config.toml
num_key_value_heads = 3
positions = "learned"
tie_word_embeddings = true
extras = ["capped logits"]
init_std_qkv = 0.0233
init_std_o = 0.0
beta1 = 0.93
lr_head = 0.0163
warmup_steps = 200
max_seq_len = 768
Each number is 128 + 32 x the weight over its row's rms, rounded and kept within 0 to 255. Layers, rows and columns count from 0. Numbers have three digits each. The size before them is the row's rms in percent of the matrix's.

# layer 12 MLP up, 768x384, rms 0.142, rows 450-549, columns 256-319
097:120170086145130168138083123143172097133165165187165123160174192152134117176204150146132128120144175140095111046135150138138098115123086130137149117099129158122118218076112058156106107137187156
109:115103114122149134180120162164121072077138085126128111123120126088120153172125122082124112076141141108122111115149146127119125109187089165115120165092111134156191139120097063117115132147138148
087:115112111157046161104105105175118136126113149135174130105203150131168110082105124140151113084179147155127145126173162120052094130115166090162114131135116109157145065143127117091144132152108133
101:132094135131175153127146195186157085161127131137120119146131139118099110112101113058108106105103133132099068096144113124060150146164153129110151120128114103148176108105209063105133128102152114
101:110096124158151092133164115178123151161133175104146147114139078150055137197143170097104115066105128111125151150113147196137160122121159130127092157163083138154104139106122090135090116149141113
113:129168201122107055106154139111053080146085150123113133120135123089150154030111143098203108164170136170118147110128126150117145097139144128161144135214152124078143122156069118138102162123093154
110:122118141105128158138110136104141104122158073141134130119069087134108181130142136155142145147111160179086080129120121141072138147017154169127114126103156094072097191162076129097145163129188145
103:101108144059121132121110107141145068097139112145112183083112142139124174088156153175170120143138130119077079127085160129113115117147128191126134118129194113097152108100122093109164083180116127
117:149143040137076124157164141138093168190145176165085121119128106100147078171127144136168116142154163188138139155081118107098122108067148129161053112126096128121144146070170129147155110144098112
098:121153091154173137095119189166178090106119142163057175118111141108097092134144140131137136125154160107161107102112119118117137091123154130120130159201121159174117131122111137156095193145163157
094:160048128144130135148121147137085102111121142135151117130054099148105128163138100106176101158112141147108088112122133124153145127175170112138109153108140095141171175147078147146182130166136138
096:141115121136117099155164119180178141151101103154128081136128112089118098102121166157122104101128091109207116068143138144103106110098188128186179096143105139135126090135058105083140094109147067
110:099071105067104105145114107141148109159129143077078118175115203116130149181152150127081146113126115096082103127112143202110151117175229128166098098115118139061093108112154154141106174112137141
106:167144068112127124155137112107160127084120136140129044099149132127137149096111143135145047109178161115129134192110178129130124130086135204102132164122163138140114102117181075136124173082104149
106:137131120111173118139144137041128157176133117135118182122114120127122149104120132152055168118193125187128162188112158127091146078112077081129063118146110177126174110117164112107094142139088165
095:117101102110123175093149109129175149155135088178137096126093084093174082113118102107138141131063113126133174121157141176068167070113148120142124142150122155124118140158155152144076063141112174
094:130136105160175110115161125118203123096134156155082110076147103134126075063137071106130112135167139084110171143134191078108121143156080140166116039128105139128128112108132177145122090148122136
101:098135157114164107061139155097163141129072117098104148109171155156149120120099142128118136133127163121135100170129125113085159122093101095119103119154085130156177150096151153205088128155104050
108:149134100153133132116132100126152116123138161111120148079125137099108196131134142100172134088125122118150136071153078164105101088115187140095115108107111127174120159081129118133170135135140109
096:131109083119074174115108219142126115139147091145111158086097064091110118153146099161157131171107149112113128113176179075131140090162139169121107127127134048124131087117119128082174151135106059
102:184165111105164137146084101178167156124130098148085101121161064116145122134149121132163154100134135090178101137138054165102101169107169126118076113146095102148150100107175183150191043087188144
093:102107158114093166150161142180109143180124088143094135112159133100175128150159095183124142126126096167104087131102096137117151085141094160128138102145178121088132137116189115097168095122198094
096:131157096145165128147148112167116112004097142131151095149135137032141146165151095103101159076112078124078106124127129130105137076131115154174123104107125090140089133094080081133130078143088148
093:145128176116070115086170099197107107133093143135153098153120111111172119213079041162111088174098161111140120087128193152130129144116119160118102132109111145149140208147102105174145088146086075
090:177139154104104107113136130109115183097118106156099116146117153117124100155182150150105218152066133122072120127118137110170115130142094075099096167097141146127141131137116066112140086162101114
097:150177151099165134132150125111092108125115132176139098157144148132098170096146117113131075132155151162116154105105106121102162094109128188146087093099165177136188175141156095087074092132150154
096:163118114234114126125121127145122086147139127156134112201125158159178154152194120102147117178128116140150168173088116105083124057151112119139192155067148136133134087145079111133134096116137096
088:071135091104199126126131144164201121133117119139089075117103165158109130131163122131130109080127203125148143113157173085139085111136090159122136158157135079132168120144116114168114110134127126
106:107099090148133121109113178073158163097104147148133102127123121110176163128087076158105121140147099126124107150097121124085191131110104129095116078145095136098096202110075202127157174076107142
121:115184105201135143159094173154149121159175213157140104149063159135151122135187143088090146135110124157132141123144125099054161182167126169149124138130136103125070142110151114095156098149116082
087:179077100091138176126161191201114136143164173143124103137221124121170126150134074139096154153159116141159117120078123139065130101173079148173101150098160074172147155123140130131096163153115165
103:147167146122179125129195110089109177100101174184110132144090148136117139119095167120126210104190106119135143129165136096141085096137161112104099130102115141021147092184116115182157151152108099
095:082127113097106137112110120143191188112099199172121137189207148106111102128139126112117159083098073091132105137099151105160142108109123099120128103169139122126154097072138104113133124183104174
091:111135079071099160154108123199107177156165190110163120146141140147104166147083141111112145086149169154158072099101091165162107133097094179092120162123155155128087103117149110098129122127093165
109:083113161098098086114111165087033170184141094135128124114111087111203099156160089088129112129077118157134127091201140185015077098142108102138121131142131099121141107130064121093086155162151171
103:206143108140143095142077130078106128126082107120128102140098145105179145124125128165147154147096164149071144086171127173081097146151154123079131130182108142128153127121145149125145098074075149
107:144149149168138125172157159157139170150130105098091141132116112078147093133169127153137099102117180155124135168096096142065180166110118090131118158142120092165168114123148123198139086146147071
097:172095120131174139132119161135154121103101123054113111109127170141135091169140154143153162120140149144202130114121126112167149137093170063088097124165163137166132137170129106101058144101009154
088:112122133107181123111109112135174079135118209088127182136080149169107071151107166161155094116140118206095106163142149139126111147097172134119137161058111059115169120179194146137124095129137151
110:123105175108127112096105094120135203129084169136175091131153117190127127168184096156167105151152115132098140154100157114167076099156132129081089186147107118162114169087160129134134092077161118
100:131175152080126115113100153136098108125138167160161112116150141080101136098160119105104115093117183130159126123111071133091123084149126080144102142123136031133080105166071175171100171141114104
098:149136093137113086170104163106130182080182130096166122075128165226129143135157176097146124134088142146095145107085077170074116102072112145159124116167160134152129123138120145123182101160154081
100:181050075068056102112179198119113172151138158125124117168218084146179188115131144153004132080079107221105128111122191138127125145174120085045149142121077098151121180049149138118130087122082157
103:114173073146136103095119124182139074118099143167079127134121127183130086112138104182168172129159164139155148117110110161143143131153102131187178163153123091103181112113097094161150060172109127
090:117133121097116129118122189146190142115214159093159113085204158202204097124162134073185150108187140131189125138147143128078103051155149141093122189115139087132120161122097164141160127169108112
085:156055141131152171105082144141143147069169117155114181148152079102133124141134099174119065137194117128170122137136131142092125085098174141119146151113096159153155081099175145119169183065139105
092:125156131135123087152119142202142173127155153110155061126124123153151153142113137140108133102116178118186158138091120120047179084148043121096174136126124129118129118202136161045150105180188091
089:155174097100156127111145143160107156096138152118142067104165142126111140119154124140104141132150120133156101099101142084074128120109085179122155121147213120160129121053097117095147117140192103
101:106159090120136128182195116099174152100104100159153109077108099123089148109154143109089086171209118095128127122094134069057167148172113122106143112160112134107113164096088125144148097105162083
093:145095110142134148132139160111126098091135159112144104124153169096126120164123105130135190106121117103115162098070111122153124151115098070167099142142076116157168118144120154131133175117085171
089:073114102120095084161128140139185133142100097082127142083129133159146186117146147113152121111084132093142135164098119092195092160141093175155136113085098139116094183171118084153160162100149092
098:118115142106129159100148109120142138074119155141122136123170123121180171059126116142147064148141146102193119188150072149070092090138100198087116127137118112165119126172096114134102111124135098
099:136155120085125109164097108139160134082165189081123135105149156127091167117165131142201127157155113148145143087161145093112070146169161112175148098131123151152094105094126154105180093114169131
103:163157131136127094120093165171097203111102099200088139100145095130106121099151126101123099097114111085130129146143145072100125098121189167113060155118095128110127163131205083108038141133082144
110:117079117140122125157151098097130101150143123118155103154104132091130154130150134129136118114146123106092151157098094167169104164109206173106096053214088110101147114103147149109092218147187100
094:173099126183104108149139140160104099130171128082110111085107118151132124119158123124138117155171093101100132182191113178096182172093193095199093135145154141110086167115150099096114137106134116
100:128097094130112099184125087155166178157102115113144064159142096111116121054181169122104196131161120087161145115090081128128149128158131142168213192054192106157149152144118155112104132166124139
092:156116194094136168093081124080107117101128134078137067134096162155149086128129166140166103084123126146124120112144116118132146146172160109104151112154165120167126142112129185160126139145198082
095:179179116166169072100093072102148181151155103090169120159145106133128099137115125108129138129137122125091011140107161117124138168134129139139129147149104152098150151078134066123141098127149088
097:103099108144134101069206113123214193107137152186134091087200155117119052132143111182148104131088130160126118171106108133118113159088135057120100171122111158103106116106150144163101142138129143
101:127162162124116121145130120132162109068129149148145139196103147149191121217106135099130174129099146108067116074153101166083163142174141056156144195142111088158100129106110140126115106117183162
099:128129128123098137161105207157140119143123103135130230100169151130058081089167143145176063147072147099168124072099120101100128121095116122123137070108146162152130127066080126113179150111125122
101:116146164169123103111133149106122157113156161166094053137122156126136127155159085165159119081144196120064133117112040102098159163103168119126089089123109128110140121137114124110152115125132135
105:120153055116083115117151146154100103110178127200119167119124093094110098111147116120063168106083170137125123221081147084135126120175095098089165126163113113120203145111118101109135119091113117
100:170171151118146132147145141094089115101131125068107124094144132068097118138124106151141167177188120096092170106067183115118122131117157176106099097115109158148104123013143149153103106155142086
095:143158120104124184095127128147115136106120091138139111153123082143078167105115152135103135145136179123150155162109105112046090139159118171104163195109140123166153163119143178127111179105071082
102:081117095117111156136183134175124076159161173097140061106097164133088176110071087137138070127070151130067107222186087109117129099111218114104095120108116106083165168194144108119114095097098108
097:081148148104132115108110149137130109128182155121153107191165147183171163097130113085108140162080136148093152135147126138190113111163151133149134120127141137116074198122129076133120095130109045
100:080098065133116134129118171125177123075135117158134099103180167138146143123140153104159097191086124164097135120075089179152106185114146121092082139098198122127107109095172089182076237124129132
092:080140179097133092163123189155147131109115158121114118135089145050124117137117123101112175139122159110056156136120080167095095078118109115099148148091111119150157166089058106130111149123164156
096:078023092165108138146106131147134082120136040094108093088105130103174156071123115130121094086078155121185164214098128194135093078151132110125181106169127113083141094107131136142165117135120179
099:080187147108134172126104113117146162097155119147121130135150080136116131139144045133112143149059150151136122113100109095119094095079133139123086112115135118092160138098163176172036094128176160
099:050122093127120137155124148170154107078091165077138103140154071137101074128170114168156112058138187122194112124147139142125098065163047127140098143108176124091144134110116190141196112121141166
092:099167150065127118105166081103062092074123126093102160106101081133110151132139127118162106180113110136089149136147138122128143097217189118128064102099120126112123133108140148152134150158137133
106:132182181135143137128133104140091162087076074102116151156104144116146187068120149198150162109081131107113156146095132126064126059108153146120144170118110102105143140124152116213123131142140106
100:167141100067101110124132179151177154134111130154146142135126160149160094133142112058110090155077102146151136137122172161065117060158122064163124120125104125108154103138058111148148188105094136
097:111131166112130082154165189105122188104163182145116155115143173146145142152106117147072193094155161127172143089141121141131100108116160080166126153094099055127070076144136158098099102099140183
102:209186157210111104136124071088184151156122126125140157103181073189139116171142119136052121129122115139099095201139193061171081162117122161098038136095145104108154106146138164154168177120126163
098:103124105170108132108132131221140132140141119153086140196190185110103170171162088113140082111143135147147084162044117130152128065180125182120136163151124152149187108094138191106148079144100057
098:086067099136114124126203156152090126037127128083119132099069213114079140099128122147157111110151112075162105139115133114112113150089146142136154145101081086091124115141131119095056143102123083
098:111155130140122106149146101124132149072129102108129147128103152161109159126140123103085122125060096109168150172054122101102095136166161145088197077171147075105102081147147165111163128110164110
129:187099168153072059151134181131108138103116101130134151150143087192099130085133098150112159112058121155179172084132107149148055098131114155127162127095089143111098078112123070106076096133136147
098:109142137116094143149135128063142149069141181114122185171091083142132127144083137103112162051105069146096162086129093067151111112165164079119111140080163189109199126129103156109109166077134106
102:131175134117159161153153119166145179132088076135110100082228119103177143170211100082088136116092120090065128044090103139125092101136141114110139111128143141095151114144160096137141116107116104
093:081091175157106142133117121127124108098133111141112119126104120091089091156134111152137157133062096107172155155148140100118144128125166077099185147130110089122121166160149148135092062087092182
102:168096098124087149115180114119074149113179128113098135139134067163096125143118113131132138097135134086183134126148109152130100134156168154133105109145185108109112118117113098110125156142145101
105:132168140112114094133162175157138165177090079159108094130111093155177177107168149132124201110093116128130076136151129063061151071108125176098113114139128145128181094149152110106119245110157124
094:126102077104135128155139140181154141092150155116160155158172157102141140181149096118147169173094119168160154115086160150121134098141130058148121163090179116132119098099179161168121095106138123
094:159167140142142144127206126145063090092110136141091139196101130056131183067154125179163203132127158137114129082130073130133172138164173133126157124132159141198115118076136141126132128186105143
084:120124093165169154148144164160132162196111116111209161108177164111051115118139087174118115110099108064206086126109140151180118180165081144133108174058080135136168113140134138092189128088154127
108:105076165137173133106118158127109082161129080119123171121095153136151076097041064115174118099139106188136066076150151106071183069188143176119117150136127134129095173148132132089145129133087075
105:098234128204157113119135139093121084118131154139158162115150199101129160098095171124135107110125104136181102114109158090085102128146092173140140170065131099111132134117215094136112124148125068
105:097144142112167142154143182136212147151119129130137178143151129161102144101095087125109043077112153101126142114113180130099141127164246122147094082177155125111125100101117053132199123156114102
107:089105172148149108133107162159168157100134144177124118139143137133140182110143153172102112130089137111116121154136101138100113118115087102173128080138091158112114143124143118097104156112143104
106:142110175145142162126119111107180134146164093070123096076114136126181119141144131183099151092105177074170063075071166137112102193129075176159158106127136144078162116169135134122193114138116096
091:187114088133132111140117141092145118181105121179117061115168106160120118115158143148150113101161127130151118159092154102149095136149201168134110159066102143187127148117074105172095119178126137
103:126102036127130181176133158218113118151124133094104174096089138153121064150128153165121104152119182094073109140152099081133144116117183105129116149154167119104159130181128074166134147158164100
106:111129026122156147148164154170154068116104102101141107191144134159099070126097099215142140124137118084062149088139126152145061137137159139150127087139153116142113156130126184115110047098108093
108:199146146186124128112076148099144084076113114168113072080103186187137133139170144209139126089154168134147131118159095139084124126157123092160152171157131116070158181101154148183095123096152168
092:093131106083141123158145112149138135126073161106091076112131078115125096051081091160117107123153131121092141091113083107007104152103136105086089084104093082144069110120112076158093099147187092